config.toml
n_layer = 10
d_model = 96
n_head = 6
n_kv_head = 6
head_dim = 32
d_mlp = 256
vocab_size = 1907
activation = "squared_relu"
norm = "rmsnorm"
norm_place = "pre"
norm_eps = 1e-05
positions = "learned+rope"
rope_base = 1020.0
rope_fraction = 0.5
qk_norm = true
attn_scale = 0.238
bias = "none"
tie_embeddings = true
parallel_block = false
extras = ["local attention windows", "shifted keys", "gated attention", "value embeddings", "a smear gate", "an embedding shortcut", "learned residual scales", "capped logits"]
init = "orth"
init_std_qkv = 0.051
init_std_o = 0.0
init_std_up = 0.051
init_std_down = 0.0
optimizer = "adam_variant"
lr = 0.00301
beta1 = 0.9
weight_decay = 0.076
lr_head = 0.0121
warmup_steps = 393
schedule = "wsd"
decay_fraction = 0.601
decay_shape = "cos"
final_lr_fraction = 0.0
batch_tokens = [16384, 32768, 49152]
seq_len = 512
doc_mask = true
train_tokens = 158000000
steps = 5216
dataset = "wikipedia_en"
Each number is 128 + 24 x the weight over its row's rms, rounded and kept within 0 to 255. Layers, rows and columns count from 0. The size above them is the row's rms in percent of the matrix's.

# layer 5 attention value, 192x96, rms 0.142, rows 61-64, columns 0-95
size [103 105  88  97]
[[115 131 134 129 144 106 136 174 124 104 119 103 142 146 119  93 145 147 102 135 161 143 105 124 141 140  88 131 118 141 143  89 110 106  88 161 138 113 129 128 113 102 147 146 122 164 128 151  98 119 147 112 129 150 121 135 163 136  79 162 146 164 148 137 158 128  61 128 110 158 154  82  77 122 105 165 125 126 172 135 160 147 116 131  90 145 112 109 110 130  84 177  95 130 120 134]
 [118 104 116 118 110 164 130 125 128  95 130 149 112  74 112 174 108 116 104  79 137 120 157 109  85 123 123 152 105 137 101 145 136 152 130 116 104 173 108 101 132 141 133 150 127 118 138 167 177 145 137 148 151 166  90 121 123 128 159 130 107 122 109 128  97 113  99 115 134 133 166  86 133 128 135  89 123 147 119 213 115 121 138 150 132 100 130  97 114  93 148 102 124 107 102 112]
 [107 149 149 121 111 162 131  97 121 167 155  85 132  97 156 128 128 155 123 105 119 106 109 102 114 133 156  96 141 128 151 137  88 123 150 133 138  84 138 120 117 156 147 125 142 192 137  90 140 105 138 121 150 105 139 139 143 118 135 116  87 171 170 138 136 101 110 115  99 130 145 181 147 107 141 131 115  83 130 114  88 115 150 138 203 117 135 144 104 122 105 119 129 166 143 102]
 [113 147 139  80 161 130  86 124 122 134 138 161 132 129 149 157 139  95 160 146 134 113 136 179 129  96 188 150 135 115 144 189 131 128  54  98 129 124 176 155 125 173 148 159 137 147 122 116 115 116 137 110 119 121 103 117 126 147 126 126 147 151 139 110 144 139 131 129 153  70 111 102 102 125 122 120 126 153 108 145 146 132 124 109 113 145 119 156 166  97 120 121 156 170 105 139]]
# layer 5 attention output (transposed), 192x96, rms 0.106, rows 61-64, columns 0-95
size [ 99  95  80  97]
[[114 145 114 159 127 101 119  57 107 152 129 103 171 106 122 184 139 141 118 138 112 122 129 139 116 110 137 148 134  98 118 160 133 115 125 147 136 124 111 116 169 135  90 128 128 122 136  74  94 113 128 119 163 107 147 119 136  91 169 107 148 158 161 108  96  98 140 174 100  86 137 149 137 127 135 124 118 148  92 134 118  96 149 139  93 121 134 150 139 105 153  84 159 155 167 154]
 [135 152 171 116 112 126 115 129  90 115 148 133 149 116 109  84 133 132  96 130 112 117 130 126 130 148 140  74 105 141 129 122 112 134 175 155 109 110  82 128 114 122 130 122 126 160 126 120 134 120 101 139 113 116 142 113 159 168 138 136 142 108 141 118 172 176  88 106 112 158  84  89 176 134 123 144 165 126 111  79 112 133 137 130 120 139 195 131  97 158 120 153 144 160 176 122]
 [163 166 147 146 148 106 144 147 151  97 116 148 116 129 118 125 148  96 110 166 110 130 141 150 146 154 145 104 126 138  99 111 141 110 126 108 135 173 145 114 147 121 104 141 145 126  99 140  94 145 106 128 112 141  96 133 105 152 104 137 149  95 148 112 147 174  99 144 148 136 142 120 137 183 134 110 131 171 137 111 149 149 102 143 151 132 221 113 161  87 107 145  86 139  95 121]
 [ 87 136 129 137 148 150 159 101 109 124 103 106 136 125 105 157 146 124 135 133 121 145  89 199 141 122  92 138  97  88 149 128 119 143 120 102 109 180 104 121 113 125  79 174 134 139 102 100  91 122 158 110 109 145 121 128 116 151 112  92 114 183  92 145 133 107 118 182 129  81 138 133 126 132 137 138 126  87 129 137 145 135 178 146 121 139 157 119 114 107 110 128 139 146 102 150]]
# layer 5 attention query, 192x96, rms 0.111, rows 64-95, columns 0-95
size [  7   8  17  16  23  31  38  34  36  40  39  67  56  44  66  63 123 130 123 129 125 125 117 119 124 122 123 126 127 122 121 127]
[[170 118 118 108 136 121 122 128 108 149  91 143 113 180 132 122  82 113 152 129 144 143 154 142 131  81 102  97 142 132 173 130 129  90 157 109 101 122 116 162  57 136 124 113  75 114 131 150 136 110 118 175 139 123 141 128 126 151 120 106 159  97 158 148 117 125 136 140 128 134 102 124 106 139 150 149  95 158 116  67 151 175 133 130 113  97  90 128 115 132 120 167 133 114 147 125]
 [ 72 105 151 128 106 121 159 108  77 133 169 116 136 147 165 145 166 123 153 115 139  93 128 123 103 178 158  97 156 113 134 125 142 156 140 127 171 134 104 127 159 132 106 150 161 148 133  82  88 144 116 159 161 117 171 147 127 113 124 152 120 122 120 138  97 121  95 127 137 133 153 106  86 125  90 123 108 139 132 103 111 104 128 154 133 130 127 119 150 140 131 127 158 147  58 117]
 [102 131 117 137 134  93 129 137 126 187 147 110 123  92 155 151 143 168 113 134 135 138  94 123 116 129 133  84 135 147 117 105 147  92 128 120 146 123 124 121 171 132 122 110 129 144 163 110 139 161  92  80 182 120 144 107 152  91 133 134 124 129  70 115 131 138 108 116 150 138 144 127 136 130  91  80 125 162 125 109 117 150 138 114 183 132  83 151 167 131 141 133 136 137 105 189]
 [ 87 153 145 145 125 110 131 104 118 165 145 102 139 105 134 151 170 143 113 156 149 113  92  83 128 117 137  94 168 118  88 100 135 130 118 116 158 100 135 139 151 134 127 140 149 127 150 100 126 151  91 143 202 135 144 126 124  90 172 129 122 157 111 128 110 148 116 148 151 177 150 131 131 116  84  79 129 161 153 149 134 116 122 123 180 139 109 123 168 136 150 109 138 149 118 153]
 [170 126 127 108 146 155 111 131 125  92 120 152 142 172 120 102  45  95 141 140 133 157 173 143 160 152 138 154  84 155 159 150 164 127 142 131 127 129 124 131 122 107 137 144 126 100 114 141 145 112 170 169  64 120 123 134 132 163 100 124 119 101 128 151 125 136 136 115 151  92 102 122 129 120 162 173 143 105 129 132 146 126 115 115 101 137 136 125  86 130 101 138 128 104 131  82]
 [ 68  86 106 154 174 135 137 114 142 186 111  96 133 157 116 146 156 112  97  83 151 124 120 135 111  80 124  92 157  94 138 144 114  84 112 134 135 138 127 162 139 153 128 141 151 105 152 140 128 119 136  94 178 118 158 113 106 113 154 120 122 122 116 111 143 145 146 113 142 155 130 121 125 106  89 139 151 121 144 140 166 166 111 151 162 150 130 106 168 108 167 159 124 147 132 129]
 [121 125 139 105 123 132 135 105 121  41 138 160 117 132 128 121 113 131 120 166  87 146 134 100 114 171 136 162 118 157 137 134 168 142 117 130 133 125 138 115 127  59 131 150 131 135 125 143 120 130 143 174  87 122 130 183 135 156  95 137 139 127 122 154 131 111 149 120 119 127 105 126 119 150 156 112 114 112 125 142  61 105 120 122 132 124 137 124  74 162  80 106 137 115 141  83]
 [ 93 109  95 157 182 171 148 146 104 167 102 118 140 205 108 125 130 117 125  97 134 169 133 146 122 111 104 124 126 144 136 146 149 102 129 133 125 139  89 153 119 102 133 135  93  94 126 143 134  92 131 134 109 126 161 128 106 152 124 127 125 110 141 129 148 103 158 137 184 146  87 135 114 122 138 152 155 117 108 187 184 138 115 160 126 155 122 105 155 122 151 157 116 127 132 132]
 [ 82 115  98 121 167 138 126 163 106 175 125 109 133 183  95 149 162 134 122  79 116 110  97 138 118 100 107  97 134 132 127 100 103 107 117 133 127 144 102 144 133 163 114 119 129 128 139 129 156 101 133 128 158 120 152 104 104 111 124 115 111 114 144 135 155 133 132 153 179 145  99 123 122  95  60 112 150 152 148 131 173 138 118 134 130 170 101  97 132 128 160 165 116 114 133 179]
 [150 160 145 140  83 120  95 110 119 133 166 137 124  61 156 122 121 140 145 104 149 117 153 140 132 125 142 145  85  89 119 104  98 148 133 123 133 134 158 152 141 167 151 115 139 136 110 122 139 143 109 111 162 147 112  67 145  96 170 116 130 150 130 122 103 135  87 119  91 116 186 121 136 104  91 134 112 121 168  82 140 121 134 113  78 127 115 135 149 112 163  98 127 132 106 136]
 [171 175 141 162  84 105 122  95 164 175  68 102 125 124 138 133 128 109 144 171 117 119 129 117 164 107 132 130 114 130 132 148 118 118 113 105 131  92 176 143 117 168 151 121 135 124 151 109 112  94 130  85 113 145 128 127 125 127 121 114 154 124 116 110 123 166 129 162 137  98 114 154 125 118 202 153 101 130 112 135 174 118 118 120 116  88 171 158 112 138 115 134 145 142 121 146]
 [138 106 114 140 161 156 155 136 136  91  89 119 109 155 103 125 126  98 118 153 120 170 126 117 121 119 112 125 140 159 152 162 160 121 106 141 123 130 113 123 127  71 127 140 135 110 134 145 114 105 147 162 101 137 138 206 119 186  96 139 130  95 121 131 148 137 147 100 148 135 108 143 113 165 180 107 162 141  90 176 146 118 114 150 151 102 155 107 121 150  99 131 140 134 132  90]
 [142 119 130 163 172  74 136 116 127 158 111 127 152 155 125 108 169 103 117 108 103 114 113 151 132 139 121 168 131 123 185 160  64 123 156 123 101 151 122 143 118 136 115  89 184 142 129 100 135 145 106  89 113 173 134 152 128 148 115 147 149 120 126 125 107 100 129 157 145 108 130 133 136 104  98 170 160 121 134 106 169 109 132 139 135 165 148 133 182 128 112 135 128 132 138  92]
 [139 172 114 112 117  92 115 118 142 138 108 143 121 104 108 162 163 105 112 154 143 149  93 151 148  77  81 154 149 136 140 142 156 106  93 104 104 112 117  82 152 119 100  92 143  88 116 126 121 158 126 123 119 112 164 124 115  75 140 114 110 140 152 139 157 117 126 140 135  91 185 109 138 110 109 103 109 129 145 108 165 162 119 109 109 115  93 148 169  91 126 132 137 145 113 156]
 [156 138 157 108 110  98 124  92 114  80 141 134  84 146 117 106 120 119 116 157 117  95 165 143 136 124 151 141 131 121 166 145 136 125 186 136 139  93 142 172 122 153 132 164 164 142 113 117 122 144 155  40  86 128 124 114 141 149  96 130 153 127 150 140 122 123 138 116 123 138 112 149 116 126 150 150  91 138 109 128 120  97 137 134 105 143 173 106  80 140  86 125 133 143 150 153]
 [111 127 120  87  84 158 159 147 163 171 108 104 130 138 110 163 172 157 100 132 158 170  81 119 140 132  94 119 108 142 163 105 131 123  67 121 121  96 127  88 140 134 136  97 123  99 147 144 139 122 125 170 111 108 173 126 113 109 136 130 130 116 101 108 129 128 129 169 181 138 111 112 143  68 107 119 140 117 136 122 148 148 151 100 146 126 101 131 116 145 114 140 136 105 102 149]
 [113 134 181 101 152 129 114 124 156 163 122 148  91 121 143 105 131 100 109 103 118 131 146 175 169 152 112 123  60 124 131 113 137 135 146  92 120 101  98 121 156 109 114 137 130 160 164 129 111 134 105 139 122 137 129 155 125 120 126 112  76  97 161  92 119  76 133 128 132 137 156  85 135 144 160 135 125  94 129 172 134 110 138  76 187 152 138 126 107 117 133 115 148 125 141 129]
 [132 130 134  89 143 141 159 132 124  97 119 156  96 126 133  92 113 117 165 143 103 114  90  88 121 139 105 155 136 123  79 109 142 136 109 129 112 150 138  95 170 126 133  93 138 106 167  83 139 129 164 119 104 147  54 138 132  99  70  95 174 137 121 100 130 110 153 113 142 103 111 139 127 109 143 100 152 115 138 138 128 162 114 103 158 114 124 167 138 119 163 150 114 115 143 116]
 [175 161 134 166 128 136 133 112 135  95 150 136 151 168  99 137 103 127 112 114  89 154 142 117 105 138  92 102 121 154 151 133 163 113 121 109 119 118 141 163 111 110  98  97 122 169 108 133 168 148 144  99 106 131 130 169 133 128 107 108 126 177 114  93  73 166 134 156 134 129 161 133 124 130 146 109 131 118 114 168 128 109 117  81 103 114 140  90 137 141 136  67 117 161 151 135]
 [148 131 104 127 118 126 151 104 146 153 149 158 143 122 164 103 117 120  99 135 140 132 124 145 167 107 161 156 118 165  89 131 118 120  99 151 163 107  93  90 110 120 142 108 152  83 145 103 143 155 133 138 122 148 100 134 145 191 179 118 127 137 142  97  97 172 106 115 138 112 140 118  71 136 134 119 149 139 113 116 145 179 157 152 112 127 131 111 153 191 136 140 129 113 128 159]
 [188 135  84 163 120 119 180 127 121 144 130 110 129 136 121 136 134 171  89  82 116 118  99 149 144 143 148 117 136 136  77 124 136 115  99 141  82 101 115 127 174 123 113 165 133 151 142 107  83  94 177 124 136 154 164 121 140 151 100 135 111 118 105 138  76 108 131 116 119 116 144  91 105 126 129 128 112 126 159 104 138 141  96 140 147 130 132 133  96 136 123 128  79 154 108 103]
 [104 153 177 117 121 109 107 176  80 112 122 146 142 149 136 126 130 112  92  94 149 124 160 154 117 130 159 101 129 137 121  98 127 158  73 113 154 161 118  96 114 131 116 152 120 103 127 146 139 140 134 112 120 151 118 149  91 112  95 154 140  95 129 127 109 113 163 128 148 139 161 145 123 100 137 123 101 113 128 123 152 162 134 178 128 128 121 117 117  96  88  86 120  99  48 133]
 [127 117 143 158 112 132 165 145 118 131 116 153 100  96 135  80 142  90  96 143 115  89 143 112 122 163 114 136 145 135 114 202 109 103  90 142 163 105 146 116  95 143  58 138 154 130  85 151 132 135 144 138  89 135 120  99 131 121 175 128 144  92 113 122 123 121 111 150 158 141 133 143 178 171 111 105 136 125 136 147 147 131 131 111 165 153 127 137 111 157 109 129 130 148 104 142]
 [109 136 110 128 118  56 121 114 133 105 139 127  81 142 143 110 119 152 134 132 109  95 171 128 129 145 119 121 104 174 170 164 135 104 125 110 154 118 105 150 142 118 177 118 136 132 117 146 136 115 129 154  85 120 150 136 178 130 109 137 177 106 176 150 139 127 153 148 110 105 138 102  82 121 143 162 122 143 155 120 129 150 120 137 143 162 151 144 139  66 144 162 140 147 139 159]
 [118 134 145 139 119 113 155 167  85 107 104 121 122 144 136 114 123 125 155 126 127 118 108 148 117 105 106 110 154 106  86 107 163 130  89 167 168 117 125  92  64 125 146  97 124 139 143 103  52 179 122 130  94 118 138 127 120 126 145 130 139 108 125 141 121 139 130 138 150 150 115 153 119 115 127 161 112 157  85  89 103 106 135  79 112 136 125  96 166 121 137 103 128  93 162 151]
 [131 103 131  95 134 137 151 176 109 101 150 139 138 113 103  84 124 118 115 141 146 151 151  91 154 182 141  99 134 141 115 134 126 153  97 107  90  90 151 124 123 145 181  86 119 156 136 146 106 118 112 134 131 118 100 127 116 131 144 118 123  81 139 135 111 150 118 101 110 182 100 148  91 126 130 148 147 119 174 123 104 137  73 142 145 184 127 167 148 120 157 105 113 138 145 128]
 [126 121 113  92 135 158 139  94 141 136 143 142  84 127 146 119 118 118 124 126 120 163 154 137 149 120 106 171 166  99 117 139 106 120 119 125 119 169 100 159  88 140 140 182 129 131 156  78 123  91 178 115 141 104 147 164 113 136 162 142 166 143 128  95 181 135 148 132 127 176 170 142 151 125 126 133  89 121 126  84 103 104 102 116 130 147 150 121 122 156  98 110 121 159 138 115]
 [ 75 143 124 140 146 125 111 136 147 142 144 131 118 115 107 150 117 134 111 157 151 108 163 157 111 110 160 150 167 159 139 103 124 135 111  82 146 136 171  97 134 148 110  74 131 156 120 109 108 129 118 123 101  79 111 119  54 157 100 158 143 101 129 119 103 114 103 104 100 122 125  87 117 156 125 124 148 107  94  97 130 109 120 133  96  97 120 150 133 131 119 117 130 173 154  84]
 [167  98 135 135 141 171 102  87 157 149  85 141 115 139  85 139 123 113 103 124 127 111 147 123 108 181 162 129 133 130 131 124 140 128 111 172 144 111 105 115 126 134 119 127  86 170 128 151 115 101 159 121 127 118 150 140  70  81 141  85 167 148 127 139 108 107 104 165  87 112 133 134 100 104 118 107 156 122 132  98  84 102 152 106 138 112 117 119 152 110 141 174 142 155 134 123]
 [108 104 143 155 129  95 144 162 128 159 140  93 164 132 121 141 104 131 122  99  89 129 146 131 167 135 105 144 163 167 151 131 120 124 112 103 152 115  82 149 129 135 110  92 134 145 127 120 151 150 173 131 149 128  98  91 124 179 145 112 129 128 166 116 133 156 142 130 129 119 139  99 170  89 152 138 103 101  83 150 125 125 160 108 177 101 120 193 129 128 123 130  99 120 166 116]
 [137 158 165  80 161 132 135 128  96 122 103 122 135 139 120 117 117 122 104 149 123 130  96 178  60 147 133 162  91 119 120 159 128 119 122 111  59 111 172 134 106 126 131 101 127 133 175 151 136 133 131 129 133  81 121 120 134 145 157 158 147 176 130 144 133 175 123 155 124 150 128  86 125  85 123  96 120 164 132 136 146 117 108 136 157 139 128 144 143 133 145  88 123 132 108 158]
 [178 133 131 151 124  88 128 161 121  93 148  49 123 133 176 137 128 140 112 132  93 155 100 133  85 126 151 120 127 126 112 117 128  98 121 130 130 145 142 136  71 136 129 144 134 116 124 137 125 146 156 133 129  93 116 120 123 122 133 121 120 120 102 102 109 100  92 112 121 119 135 129 122 131 138  83  86 112 187 175 113 174 175 116 117 141 141 109 123  69 155 142 133 116 151 117]]
# layer 5 attention key, 192x96, rms 0.111, rows 64-95, columns 0-95
size [  9  10  14  21  20  22  25  31  36  30  35  46  51  60  69  55 126 136 124 137 133 129 123 122 130 125 135 129 135 129 132 132]
[[ 97 146  96  94 127 111  80 189 127 141 135 132 144 128 128 148  95 147 119  94 128 143  59 141 107 118 109 102  99 139 114 125 142 152 106 147 160 120  95 111 187 163 110 108 108  81 120  98 122 127 129 115 109 110 150 110 130 113 138 138 120 127 129 140 119 136 114 127 157  99 156 112 148 102  61 113 117 154 131 142 131 156 131  95 130 137 129 146 143 109 186 154 140 111 108 158]
 [147 139 137 130 139 134  85 128 119 179  90 150 105 105  87 124 163 143 122 117 138 135 154 186  93 180 128  87 111 109 139 167  85 182 134 157 151 142 140 109 112 146 120 124  73 134 122 154 133 131  78 117 104 129  90 138 134 124 157 129 138 122 130 136 112 120 164 116 129 176 117 109  80 106 148 130 117 153 126 133 121 164 126 116 101 125 131 109 118 168 126 138 124 105  99 112]
 [ 79 146 159 209 144 120 153  93 137 108  77 124 111 131 136  97 123 122 131 132  82 133 182 134 144 170 127 140 151 112 126 136  92  94 161 112 127 155 146 167  98 143 126 152 112 126 113 142 126 141 100 114 128 154 118 112 107 145 100 150 138 131 118 124 126 123 143 161 106 155 131 144  95 138 144 200 121 147 140 141  82 134 119 148 136 118 132  95 107 147 104 114 133 125 137  93]
 [101 135 132 179 128 145 181  99 137 118  91 126 107 152 158 111 116 134 141 131  94 121 187 128 161 133 137 144  99 109 107 158 122  96 141 115 142 154 145 164  96  88 143 130 123 117 117 137 128 125 139 123 134 158 101 147 130 133  96 135 136 127 135 122 138 153 123 137  97 146 102 161 103 164 171 187 156 118 132 126 119 105 107 144  99 127 105  90 128 122  83 119 136 146 154  56]
 [106 144 130 102 117 117  70 119 132 158 135 118 168 127 117 128 165 158 134 121 104  94  75 127  98  74 130 111 121  94 154 128 115 164 111 120 126 142 130 140 154 152 116 158 108 131 126 146 137 124 129  93 115  90 153 145 146 134 154 120 111 108 169 149 150  77 139 103 136 160 140  91 145 100  80 136  89 139 142 158 156 170 149 136 128 140 142 148 155 101 139 160 106 103 113 161]
 [123 134 151 153 134 154 167 131 131 114  73 151 104 128 143 138  72 110 142 126  51 136 170 101 142 131 134 157  97 146 112 140 142  79 110  97 144 126 120 123  98 121 140 109  94  98 122 155 132 147 148 169  90 149 113 132 136 141  78 150 130 121 124 102 126 142 128 149  87 118 133 154 112 169 169 136 131 142 142 138 115 142 124 143 124 121  80 115 122 152 126  99 133 138 146  77]
 [115 143 137 139 107 125 117 129 122  91 145 117 185 115 105 142 130 139 118 124 152  86 100 127 110 116 121 129 174 108 128 120 128  54 112 118 125 154 117 123 150 168 107 145 133 108  99 107 137 110 149 112 121  93 158 103  97 116 137 117 108 124 143 144 144  65 138 132 124 107 142 119 113 119 122 158 127 169 130 175 148 186 131 160 141 125 161 141 148 105 184 145 132 106 125 186]
 [ 96 120 143 113 168 138 197 106 117 159  84 126  92 150 135 124  74 123 140 147  79 151 152 132 136 158 132 121 115 110 123 127 131  91 113 134 145 143 140 117 105 129 135 112  85 110 110 142 106  92 121 177  95 108 120 154 111 169  96 148 131 108 143 136 117 155 142 133  89 122 106 135  92 173 115 140 106 118 154 131  73 122 127 153 146 120 121 110 120 156 107 109 148 135 117  80]
 [135 157 136 129 113 122 125 110 139 146 108 126  62 103 130 114 148 106 128 172 110 138 168 114 124 138 144 129  96 119 130 138 116 160 132 120 152 107 150 142 105 106 153 136 133 138 135 147  91 157 110 153 124 159  85 143 149 138 105 120 149 153 117 113 141 139 137 146  73 158 133 149 142 156 161 135 144  66 149  86 104  99 120  92 133  98 108 101 149 166  70 109 120 136 152  77]
 [128 159 110 131  83 138  76 149 130  87 159 128 159 120 103 123 178 140 113  93 152  66 112 135 127  77 115 112 148 137 141 133 110 123 138 113 131 120 130 140 146 122 118 162 153 101 151 122 135 126 156  70 152 128 132 106 137 110 171 100 105 142 149 145 122  99 112 135 143 137 115  98 152  62 122 154 141 161 113 119 176 145 110 101 108 130 114 129 117 119 125 150 109 123 144 176]
 [139 139 158 153  77 162 144 100 139 120 146 105 150 120 104 143  94 131  93 121 114 150 119 129 106 147 123 114  91 117 100 146 137 152 111 113 162 130 139 123 126 108 132 135  19  92 149 104 115 114 108 169 105 133 153 125 131 119 124 124 141 143 121 126 126 152 149 156 119 121 100 136 141 137 146 157 131 105 156 153 114 124 149 133 156 128  79 154  80 169 111 156 146 101 140  93]
 [117  96 128 114 180 117 172 118 111 179  70 111  92 135 135 135  84 102 142 152 126 170 157 140 125 167 117 139 117  98 118 129 126 122 116 151 116 156 133 115  99 147 117  99  69 121 109 117 115 105 103 149 103 105 130 158 116 150  94 138 120 117 118 121 124 105 149 129 108 128 123 139 108 191 131 125  80 121 146 148  95 114 142 175 141 105 180 144 130 128 125 128 141 104 128  95]
 [145 135 109 121  62 169  74 116 140 120 143 139 112 150 143  93 145  94 128 114  72 130 168 161 166  99 156 104 122 139 137 103 133 164 145 123 144 119 142 201 120 124 148 150 159 147 154 157 140 133 112 102 139 155  98 145 161 168 110 149 133 126 104 109 112 148 121 135 103 164 106 128 116 141 126  79 143  93 116 128 128 129 111 165 132 143 111 122 110 137 150 110 116 133 146 105]
 [133 145  99 129 105 100  88 128 150 118 154 130 122  81 154 141 138 141 134 117  93 127 147 102 125 135 149 159 109 126 142 154 131 150 133 106 151 106 174 102 121 114 165 112 158  86 130 164 127 104 126 112  82 134 149 189 128 138 124 143 139 173 128 156 152 131 104 141 155 134 121 129 147 133  89  73 110 134 151 103 120 125  79 126 137  71 127 187 113 122  95 150 118 114 123 109]
 [166 148 129  85 103 139  59 178 132 110 132 182  90 105 121 150 123  90  95 138 139 157 146 125 150 155 147 110 115 137 136 122 116 213 118 123 125 119 130 126 133 130 154 128 107 131 162 165 121 147 119 158 168 131  96 139 106 117 159  99 113 113 135 118 142 183 135 133 143 141 112 153 134 126 119 113 133  78 160  96 100 143 118 116 120 142 107 120 126 143 127 126 135 134 126  89]
 [115  91 152 144 121 150 184 121 132 121 102  98  69 158 123 139 135 115 109 114 128 138 137 137 131 157 122 158 104 137 179 122 129 155  60 128 122 122 161 105 115 121 178 115 136  90 112 136 121 118 104 168 138 128 136 154 123 141  90 123 142 118  98  78 129 118 131 119 145 142 140 145 142 126  97 103 145 107 159 117 103 130 146 133 171 101 107 124 101 157  62 129 147 140 122  88]
 [108 138 179 107 151 127 107 127 149 163 126 149  93 125 145 107 142  99 104 106 112 125 142 173 170 153 110 121  62 126 130 111 129 142 150  90 119  98  99 127 163 114 115 135 130 161 162 132 111 133 105 149 119 136 127 149 128 120 125 111  75  92 159  96 117  74 136 133 132 135 161  82 136 143 163 136 124  97 127 174 128 117 133  73 183 145 145 126 113 118 138 115 145 125 139 126]
 [127 126 131  87 141 142 160 133 123 102 123 153  98 128 140  96 110 120 164 141 103 118  92  88 122 133 102 155 141 121  78 106 142 135 115 126 109 151 140  97 170 126 131  89 141 105 164  83 139 124 167 125 107 147  59 137 129  99  68  96 173 134 115 103 132 108 158 115 144 103 109 135 124 108 141 108 154 114 139 139 129 166 117 105 160 112 116 171 138 121 165 153 114 113 144 117]
 [171 161 140 158 134 132 127 118 141  97 150 133 151 162 102 138 114 129 106 117  89 158 142 113 103 138  94 101 126 153 152 133 163 101 117 103 126 122 146 159 112 112  95 100 124 173 117 133 168 153 145 107 105 131 124 169 133 123 107 105 129 176 112  93  74 169 135 164 122 127 163 133 128 129 146 108 131 115 113 166 126 123 111  80 105 107 139  92 139 145 137  67 116 160 151 135]
 [150 131  98 135 124 126 147 101 148 152 150 161 137 121 165  98 115 116 100 136 138 126 120 148 166 105 159 160 122 166  85 133 108 113 103 151 162 106  94  93 110 121 145 103 154  81 146 111 142 157 138 137 121 143 103 130 147 190 177 116 130 141 139  99  95 167 103 113 141 112 140 121  70 134 135 111 144 137 111 117 139 171 163 149 113 130 132 109 152 187 137 141 129 116 129 162]
 [183 130  84 164 117 125 179 126 125 147 130 109 125 133 128 137 135 174  86  80 115 115 108 145 145 145 149 118 137 135  72 125 137 112  99 139  80 106 114 122 175 121 120 169 129 151 139 108  83  89 171 134 132 154 161 125 137 152  97 136 114 117 104 136  74 116 133 118 121 122 144  94 105 131 126 129 110 121 160 106 139 141  93 144 146 134 126 135  95 136 117 128  78 151 111 100]
 [106 153 174 121 120 109 107 174  76 116 120 148 140 143 131 129 128 108  92  92 155 126 163 154 117 125 156 100 131 141 133 102 128 156  81 115 153 162 118 103 119 125 117 152 113  98 126 146 137 133 134 115 117 154 119 152  92 110  99 156 141  95 128 130 112 108 170 132 146 135 162 147 122 100 146 129  99 110 132 124 150 161 137 182 127 132 125 118 114  95  90  89 120  99  49 139]
 [126 119 142 153 113 134 163 143 120 131 117 153  97  92 134  86 149  92  94 138 122  85 147 112 124 161 117 129 146 132 112 198 106 102  88 140 164 104 147 118  96 147  56 140 150 135  85 153 130 133 142 134  96 140 120  99 127 120 177 128 143  95 113 117 125 120 105 153 159 145 134 142 177 170 107 108 139 129 136 147 150 134 131 119 169 153 122 142 110 158 112 130 129 154 105 139]
 [106 140 116 125 127  59 117 118 137 105 144 125  85 137 139 110 120 150 132 133 111  98 171 129 131 141 120 114 106 178 171 164 129  96 128 114 153 119 105 157 145 121 179 126 129 124 123 143 135 107 134 160  86 117 146 132 169 132 116 140 177 109 178 154 140 123 149 153 108 104 134  93  80 119 141 163 116 146 155 123 126 157 122 143 142 162 136 149 141  71 149 163 138 145 136 158]
 [117 137 142 146 127 118 149 173  82 104 101 120 123 143 137 114 119 127 150 130 124 121 113 149 116 106 103 109 150 110  89 105 156 123  93 168 163 119 128  91  66 126 150  93 131 135 145 104  50 182 129 140  97 118 133 130 116 125 148 129 138 111 120 138 122 141 131 138 152 149 117 151 118 118 122 158 115 157  89  86  98 105 136  75 112 137 130  98 167 120 141 105 135  96 167 144]
 [130 105 135 105 137 131 156 176 104 104 147 137 140 122 110  82 125 120 115 137 138 145 141  91 150 180 139 102 137 144 117 134 123 148  97 109  90  80 151 119 115 151 179  87 118 156 131 141 106 121 116 138 127 117  99 127 122 130 145 120 126  79 142 137 111 151 123 102 109 185  96 150  90 122 129 153 139 117 177 121 108 125  75 142 147 184 139 171 151 118 156 105 112 143 147 128]
 [123 120 114  91 134 151 137  94 145 137 146 137  85 122 142 120 118 119 124 132 118 158 151 129 149 119 110 162 169 102 117 139  95 121 123 123 122 171 102 164  89 142 140 181 130 131 155  74 125  98 182 102 143 109 147 161 116 140 165 140 167 146 129  93 180 145 151 136 125 178 169 142 150 126 127 140  87 122 127  90 109 102 101 118 131 147 147 122 124 160  99 113 119 162 138 121]
 [ 70 143 130 132 143 121 114 134 151 147 157 128 123 117 111 146 122 132 111 161 153 109 164 159 112 101 161 145 172 156 136 103 118 130 110  85 145 136 169  96 138 145 114  72 137 160 120 109 108 137 121 119 105  76 111 115  58 154 100 155 142 104 129 115 102 120 103 102 101 129 125  90 116 153 117 122 144 110  93  96 131 111 119 131 102  99 123 154 136 130 122 118 130 174 155  88]
 [173 100 139 129 142 170  97  90 160 141  86 140 117 148  90 143 125 111 100 122 127 110 143 123 105 179 156 128 133 133 135 129 145 132 112 175 139 110 102 112 125 126 118 120  81 169 125 144 118  99 159 118 131 115 149 131  69  84 145  83 169 151 119 146 112 110 109 159  89 104 130 128 101  99 121 111 158 126 126  95  83 101 152 110 140 117 124 126 147 112 143 174 145 152 130 133]
 [116 106 143 159 128 102 147 161 130 154 146  92 163 142 118 141 105 127 120  99  92 136 148 131 165 139 105 154 161 172 154 133 125 141 107 106 145 115  78 148 129 125 110  90 133 150 130 121 152 143 171 138 146 128  95  96 121 181 149 112 128 125 161 123 134 150 142 124 128 116 143  98 170  94 159 137 109 102  80 152 123 128 156 107 178  97 123 189 125 128 125 128  97 122 167 114]
 [139 157 158  83 166 135 138 128 101 125  99 123 133 140 125 119 108 125 101 152 123 131 101 179  58 151 130 168  94 118 124 162 133 128 115 115  60 115 168 138 105 126 129 100 121 135 171 147 130 132 131 129 124  86 119 125 133 146 161 158 150 172 125 149 131 172 123 152 120 147 130  88 128  84 117  97 118 167 128 133 146 111 110 139 159 146 131 144 139 135 150  85 129 126 109 158]
 [177 132 133 148 126  85 127 159 120  95 151  49 124 133 178 137 130 136 117 130  96 156  97 129  92 122 150 115 126 134 111 114 121  90 125 129 131 146 139 133  70 133 129 144 139 116 126 136 128 154 159 126 130  93 119 121 122 123 137 121 116 121 106 101 115 102  96 110 121 118 134 129 119 133 135  83  89 108 187 171 110 171 171 115 120 145 141 109 125  68 161 142 133 114 156 121]]